python train.py --num_hidden_layers=19 --hidden_size=128 --num_attention_heads=2 --num_key_value_heads=2 --head_dim=64 --intermediate_size=512 --vocab_size=1208 --hidden_act="gelu" --norm="layernorm" --norm_place="pre" --norm_eps=1e-05 --positions="alibi" --qk_norm=true --attn_scale=0.125 --bias="all" --tie_word_embeddings=true --parallel_block=false --init="orth" --init_std_qkv=0.0712 --init_std_o=0.0115 --init_std_up=0.0712 --init_std_down=0.00577 --optimizer="soap_variant" --learning_rate=0.00501 --lr_mult_o=1.55 --beta1=0.95 --beta2=0.98 --lr_head=0.00876 --warmup_steps=82 --schedule="wsd" --decay_fraction=0.625 --decay_shape="linear" --final_lr_fraction=0.0 --batch_tokens=16384 --max_seq_len=1024 --doc_mask=false --train_tokens=108800000 --max_steps=6641 --dataset="wikipedia_en"
Each number is 50 + 15 x the weight over its row's rms, rounded and kept within 0 to 99. Layers, rows and columns count from 0. The size before them is the row's rms in percent of the matrix's.

# layer 16 MLP up, 512x128, rms 0.263, rows 245-257, columns 0-127
098:37 45 47 39 48 25 67 62 42 74 56 58 27 28 61 51 78 64 81 19 24 64 40 28 46 42 38 35 33 56 53 67 36 70 63 49 32 64 57 43 73 44 58 34 63 44 56 61 13 63 53 53 65 63 40 76 54 60 57 65 37 51 50 78 57 57 22 52 40 44 45 26 68 42 62 21 39 30 44 42 39 57 58 11 78 56 47 78 59 32 47 55 54 51 51 54 68 46 52 70 72 42 35 42 59 44 42 44 57 84 40 58 45 28 23 62 43 64 57 36 34 36 37 48 44 35 62 54
103:72 37 30 47 36 35 41 50 27 44 31 14 36 50 28 35 62 52 60 43 66 51 69 35 47 64 29 59 82 72 51 36 37 42 65 71 43 31 48 58 84 46 39 38 51 48 53 23 55 17 39 30 76 42 28 73 37 36 41 64 44 19 73 51 47 49 49 81 54 37 34 37 48 48 57 49 35 35 45 28 53 46 50 40 41 34 50 64 63 59 31 57 45 38 48 49 67 32 78 40 59 42 52 45 60 31 61 86 46 35 59 44 70 49 58 59 35 46 28 46 34 38 54 63 34 52 52 15
097:50 53 57 55 78 50 74 63 42 44 77 53 17 47 42 55 45 38 71 31 48 63 59 69 78 57 86 52 32 22 47 54 24 28 45 51 62 38 53 49 48 45 64 67 51 40 55 26 67 41 53 34 49 54 34 47 42 24 40 52 57 29 57 51 57 61 32 54 55 58 49 53 15 52 44 42 54 30 85 55 46 63 50 45 43 49 47 42 50 70 48 54 43 52 39 38 81 37 54 25 76 73 68 45 59 57 38 35 45 23 54 19 86 44 47 67 43 60 30 80 40 40 40 45 28 64 34 76
095:40 56 86 45 66 58 34 25 63 53 68 48 70 32 70 62 49 45 58 58 48 23 61 52 45 81 62 60 40 42 35 72 26 68 37 61 58 58 26 60 29 53 44 49 26 47 36 51 73 64 44 48 51 53 30 61 39 39 45 33 63 49 34 42 45 33 48 53 50 27 12 72 35 42 51 39 35 42 35 30 68 56 47 77 63 50 53 33 38 51 75 44 65 26 43 60 36 29 62 90 49 73 52 31 38 48 50 18 58 42 26 53 61 56 44 65 35 33 58 49 52 69 40 68 48 32 52 20
098:48 40 45 44 42 65 48 44 52 76 78 78 57 48 49 58 48 51 49 42 43 73 47 45 66 37 39 71 44 62 47 63 43 49 29 41 63 69 70 49 26 77 15 69 42 46 58 11 32 37 58 62 50 77 40 43 53 29 37 66 66 54 41 53 31 62 38 52 43 37 21 46 48 29 37 42 46 55 62 42 79 50 49 68 70 61 57 57 56 53 44 67 33 80 21 70 44 44 61 60 57 27 53 45 84 48 53 47 50 33 43 57 69 80 62 58 84 68 56 38 45 39 79 39 33 26 58 63
095:60 35 63 80 62 55 38 43 30 37 30 50 47 36 54 79 32 45 66 52 62 44 68 46 44 69 50 60 51 47 86 70 46 37 52 78 83 56 15 51 51 42 53 70 53 31 47 68 46 58 64 56 81 52 30 42 60 33 41 60 65 40 42 71 53 79 62 41 69 57 38 28 38 43 60 52 63 44 37 26 32 68 36 16 48 58 40 61 69 73 57 35 53 43 31 65 41 68 44 57 57 38 44 46 46 53 48 77 38 43 21 33 78 55 48 59 35 54 55 69 34 59 77 37 64 62 47 25
101:59 51 49 58 40 65 63 52 38 47 44 49 68 49 49 59 69 66 47 64 41 37 52 64 91 24 42 44 23 55 38 49 37 43 42 47 47 52 31 35 76 52 49 66 62 44 56 41 48 63 36 45 47 54 61 69 42 39 48 72 33 54 21 23 50 29 39 63 54 63 49 46 61 31 40 57 52 55 41 63 31 14 58 50 64 69 60 64 23 61 58 86 71 61 67 69 66 25 70 68 22 58 43 70 42 54 44 29 41 52 63 57 55 48 70 59 78 60 61 53 61 72 88 24 60 86 50 60
097:45 42 52 54 50 45 32 37 52 31 52 64 53 73 71 58 61 58 75 67 44 65 30 79 27 44 66 67 46 54 77 50 52 53 54 36 87 31 63 61 53 49 44 50 23 38 38 32 57 37 52 42 47 15 32 50 59 78 54 67 47 54 44 47 41 46 55 50 49 39 53 76 51 23 51 83 46 53 52 49 49 28 21 33 40 26 43 62 43 65 71 37 31 74 57 53 41 47 17 59 49 55 21 49 38 30 43 73 41 38 34 43 48 54 46 74 56 65 55 32 49 35 13 43 40 89 42 53
101:31 68 71 59 40 74 43 65 54 61 54 59 36 35 57 46 55 59 43 63 55 32 33 39 52 70 72 69 54 46 41 33 53 49 54 43 48 60 70 46 40 54 33 29 48 31 09 31 85 36 56 33 88 48 53 29 40 69 72 37 45 55 31 32 72 53 77 51 55 43 24 69 47 55 74 58 29 71 32 41 48 35 51 64 59 30 42 65 71 73 43 31 51 28 53 69 62 57 27 51 61 63 37 69 38 76 14 49 54 43 59 51 80 59 52 50 61 46 65 39 45 51 63 55 44 29 34 47
100:27 42 53 27 68 21 61 66 46 46 51 50 61 73 76 39 30 43 61 71 58 62 71 44 26 57 57 59 49 56 37 58 46 51 43 32 31 66 47 58 40 30 82 30 36 48 49 52 32 43 64 35 73 31 54 46 44 51 68 40 66 47 43 72 49 51 42 54 51 50 60 47 31 53 69 61 74 50 75 39 31 50 60 48 35 63 36 69 57 79 70 56 30 49 47 43 50 48 81 35 65 57 34 40 73 66 47 20 17 32 51 44 45 47 78 56 30 32 47 28 35 58 56 70 26 22 51 18
092:39 26 35 47 27 31 42 31 30 45 34 33 70 36 58 50 54 57 49 38 62 37 73 37 45 53 57 55 45 55 36 52 51 58 50 67 56 24 61 41 27 60 61 50 79 52 69 53 69 58 56 56 96 35 19 48 26 72 70 55 34 53 38 49 36 40 62 73 71 58 55 32 93 27 51 36 20 49 50 60 61 34 36 51 35 71 47 26 46 62 79 46 42 49 44 61 46 42 51 41 33 46 33 64 50 65 34 55 57 57 34 39 40 39 43 56 29 75 70 45 76 36 56 57 57 47 49 14
098:64 33 50 18 28 47 49 67 45 53 32 44 34 46 49 61 61 30 50 58 40 47 63 72 42 65 41 54 36 60 50 46 48 79 64 51 19 55 57 91 13 46 48 70 41 54 50 56 42 44 31 18 54 64 73 60 56 66 46 57 88 71 61 49 37 35 34 80 62 48 52 41 46 43 71 30 45 58 48 51 54 52 59 42 74 37 59 40 70 47 64 57 35 57 49 50 58 48 70 68 25 61 60 40 21 55 60 45 61 40 62 12 51 59 51 38 85 34 71 49 29 45 43 39 50 19 31 45
100:43 65 61 84 90 42 72 55 34 65 38 26 58 44 31 44 54 42 42 71 41 74 43 69 40 76 71 48 38 59 46 45 60 50 10 71 63 54 43 66 05 47 38 14 61 49 53 26 33 37 28 42 60 56 31 37 53 57 64 39 60 45 33 51 50 46 50 63 75 68 59 68 53 56 93 58 33 29 67 41 61 71 63 72 45 67 42 41 47 57 48 43 46 54 45 38 37 66 57 60 52 46 52 32 68 45 22 69 42 58 60 53 40 34 73 56 60 57 44 37 50 48 62 55 57 42 38 50
# layer 16 MLP down (transposed), 512x128, rms 0.282, rows 245-257, columns 0-127
098:69 49 54 75 35 50 63 70 59 63 50 47 54 52 39 45 56 73 55 66 58 49 36 44 54 51 66 42 53 12 17 83 65 48 62 47 54 66 48 44 61 67 24 47 58 50 41 54 37 80 46 14 41 32 61 16 15 40 49 82 67 25 55 55 90 54 69 38 41 59 41 40 41 23 50 46 61 44 52 44 46 36 63 68 52 46 38 36 41 76 54 63 45 65 20 64 50 53 58 34 38 34 06 33 51 60 60 69 60 52 44 54 47 53 66 42 40 51 55 49 42 36 65 31 52 49 46 66
087:24 60 58 38 42 57 25 43 76 53 22 40 48 54 30 44 46 74 38 43 54 61 64 61 41 12 55 56 19 38 29 58 45 33 71 43 46 58 80 39 34 56 57 54 50 51 68 40 53 38 43 41 41 28 48 47 47 47 46 17 65 54 26 62 52 34 46 50 47 63 39 69 64 69 46 26 36 68 34 26 65 15 51 60 64 73 41 58 69 52 61 53 24 37 55 55 50 21 27 67 48 68 56 38 53 40 53 16 47 37 26 43 51 50 50 47 47 68 32 57 66 86 32 61 66 62 28 50
099:55 26 24 68 54 28 36 67 59 50 63 63 45 69 44 25 57 52 53 33 54 46 72 34 51 64 54 57 60 29 73 33 45 23 68 42 52 41 40 53 25 45 66 55 40 22 49 36 58 74 47 67 57 53 33 47 32 38 42 40 71 47 62 53 69 65 40 51 48 56 62 24 47 63 29 43 69 49 30 40 39 56 40 64 30 44 51 58 08 95 26 52 51 70 61 46 39 17 45 49 66 67 54 44 74 71 31 52 63 70 63 54 53 56 51 58 56 47 57 77 41 59 76 56 27 55 27 32
099:31 29 20 47 62 37 40 57 46 42 36 49 53 65 74 50 31 45 59 65 52 45 41 66 26 49 68 57 26 56 21 52 47 52 49 61 76 35 50 40 62 64 52 48 36 52 28 48 56 47 54 36 41 27 44 75 00 36 43 67 59 47 24 64 54 47 54 56 19 63 65 56 54 40 69 54 63 47 28 47 38 46 28 37 63 66 45 69 73 53 34 45 44 64 41 61 19 27 57 56 58 64 77 72 69 53 43 48 43 20 29 37 63 58 22 44 49 38 50 53 41 61 59 84 66 53 21 51
103:22 48 63 57 54 59 51 62 37 74 35 63 41 53 56 34 68 61 55 49 32 79 57 29 44 12 45 59 83 45 57 53 48 26 39 45 60 55 59 49 58 15 31 42 56 53 67 54 51 56 36 47 74 53 49 31 55 69 29 32 67 27 53 52 34 47 38 35 64 66 42 80 29 38 58 36 54 20 55 64 49 51 65 39 83 54 36 60 59 50 64 72 48 27 57 36 83 46 56 47 70 56 21 26 55 51 46 58 34 53 68 49 79 37 50 35 33 70 27 71 56 65 64 67 66 59 58 50
093:48 78 53 32 45 34 70 32 59 51 42 36 52 45 31 47 29 50 32 51 46 30 51 45 37 64 28 53 38 54 43 28 39 29 54 16 36 47 45 61 47 56 37 55 46 41 36 52 77 41 40 37 93 60 52 52 42 59 53 92 45 56 50 45 48 32 56 42 71 52 75 59 50 66 47 54 42 43 36 43 63 54 56 74 82 28 60 82 52 47 45 46 72 56 45 56 53 62 48 84 68 75 38 71 60 27 41 60 56 60 49 35 64 49 70 68 71 66 31 12 44 38 70 27 59 37 60 31
090:59 39 74 59 39 50 58 63 77 55 60 51 77 37 43 72 36 53 41 73 53 66 30 64 69 46 73 67 35 45 60 46 42 36 31 40 55 58 68 57 47 32 54 32 41 53 29 49 08 21 19 67 25 62 61 54 54 47 70 51 69 45 70 49 40 43 48 44 58 45 69 73 51 68 61 32 68 43 48 40 37 23 68 52 54 25 22 40 53 58 45 52 57 53 64 42 32 57 30 65 41 54 42 38 34 51 57 60 52 56 34 28 82 48 38 66 54 51 48 49 17 99 61 44 54 49 41 59
103:53 78 52 35 66 41 31 69 52 98 61 73 56 24 57 44 62 39 38 60 36 62 45 53 56 29 83 51 53 59 68 41 56 44 30 52 32 60 89 76 47 67 39 63 58 65 49 59 27 58 49 17 50 46 63 27 40 51 54 48 68 53 47 31 57 42 36 51 46 62 68 59 45 58 55 61 34 27 28 42 45 46 70 70 33 30 66 30 42 55 54 51 25 40 68 29 69 55 43 34 30 41 51 21 43 26 49 46 58 60 56 37 36 34 81 62 65 44 48 71 43 64 77 54 35 41 48 50
099:66 53 73 47 22 84 56 55 29 40 56 43 40 54 46 31 61 40 53 56 48 50 41 43 26 40 34 55 27 44 30 43 85 60 63 30 49 73 33 72 46 15 81 41 76 45 50 16 49 48 49 49 50 59 67 74 48 71 72 54 49 43 33 62 35 54 45 63 72 37 53 13 52 38 51 30 58 54 55 64 70 53 42 55 68 38 47 69 59 49 51 53 74 77 54 41 24 39 48 62 22 68 38 46 46 38 46 49 47 53 46 55 59 32 49 73 50 55 46 46 36 59 65 38 70 73 87 37
102:39 50 52 59 54 52 21 53 42 66 52 45 76 69 68 72 09 40 37 42 43 14 67 57 52 37 54 44 58 40 52 56 58 17 45 47 59 48 42 37 51 48 66 30 33 44 54 50 53 43 47 59 40 67 52 58 66 59 35 53 56 67 41 42 33 37 62 44 48 57 50 66 31 56 35 14 52 59 50 75 34 21 42 56 46 11 68 51 44 34 62 31 60 37 99 49 38 51 61 24 52 33 40 38 54 38 36 58 55 71 56 48 73 76 46 75 36 50 52 59 53 53 60 89 59 63 53 75
097:64 64 27 42 73 57 60 48 12 26 59 54 41 43 33 49 45 32 65 15 44 57 37 55 45 49 42 59 29 54 53 62 56 50 58 59 62 59 62 34 19 36 35 72 57 40 29 86 74 65 38 43 68 70 38 46 56 44 48 50 45 35 58 50 61 34 76 38 52 35 49 81 56 70 67 30 47 53 47 40 47 44 37 69 84 59 30 15 56 69 59 43 40 39 24 73 51 64 51 64 55 57 55 65 65 44 51 20 48 57 50 47 36 46 43 38 53 61 54 69 58 30 73 53 41 51 37 07
099:31 45 54 86 80 49 70 51 37 34 35 66 51 62 49 40 41 65 39 49 73 33 58 17 58 66 76 49 35 32 63 30 58 67 52 30 62 75 40 18 29 45 51 48 37 42 23 45 57 47 43 35 46 45 50 29 52 50 55 55 42 59 61 27 49 77 39 37 34 58 08 53 68 58 58 48 63 37 75 64 58 52 39 34 43 48 35 44 56 63 54 45 48 58 64 49 50 45 63 35 61 40 47 89 61 67 35 51 74 40 70 48 15 80 42 85 41 56 31 54 38 51 44 47 61 59 40 47
100:28 20 51 68 69 40 21 57 33 65 17 66 48 26 53 30 63 54 51 51 08 55 61 20 77 50 63 66 36 42 68 51 66 71 37 59 41 65 61 42 49 44 42 69 61 56 45 30 58 50 33 54 70 46 47 44 56 33 48 29 33 54 34 66 42 41 27 41 69 46 34 69 26 54 65 49 61 46 46 54 19 44 18 47 18 48 46 37 48 36 43 28 35 41 44 64 56 20 46 63 43 59 28 60 51 44 26 52 69 73 37 47 64 37 47 62 52 50 54 71 50 47 83 52 41 42 58 58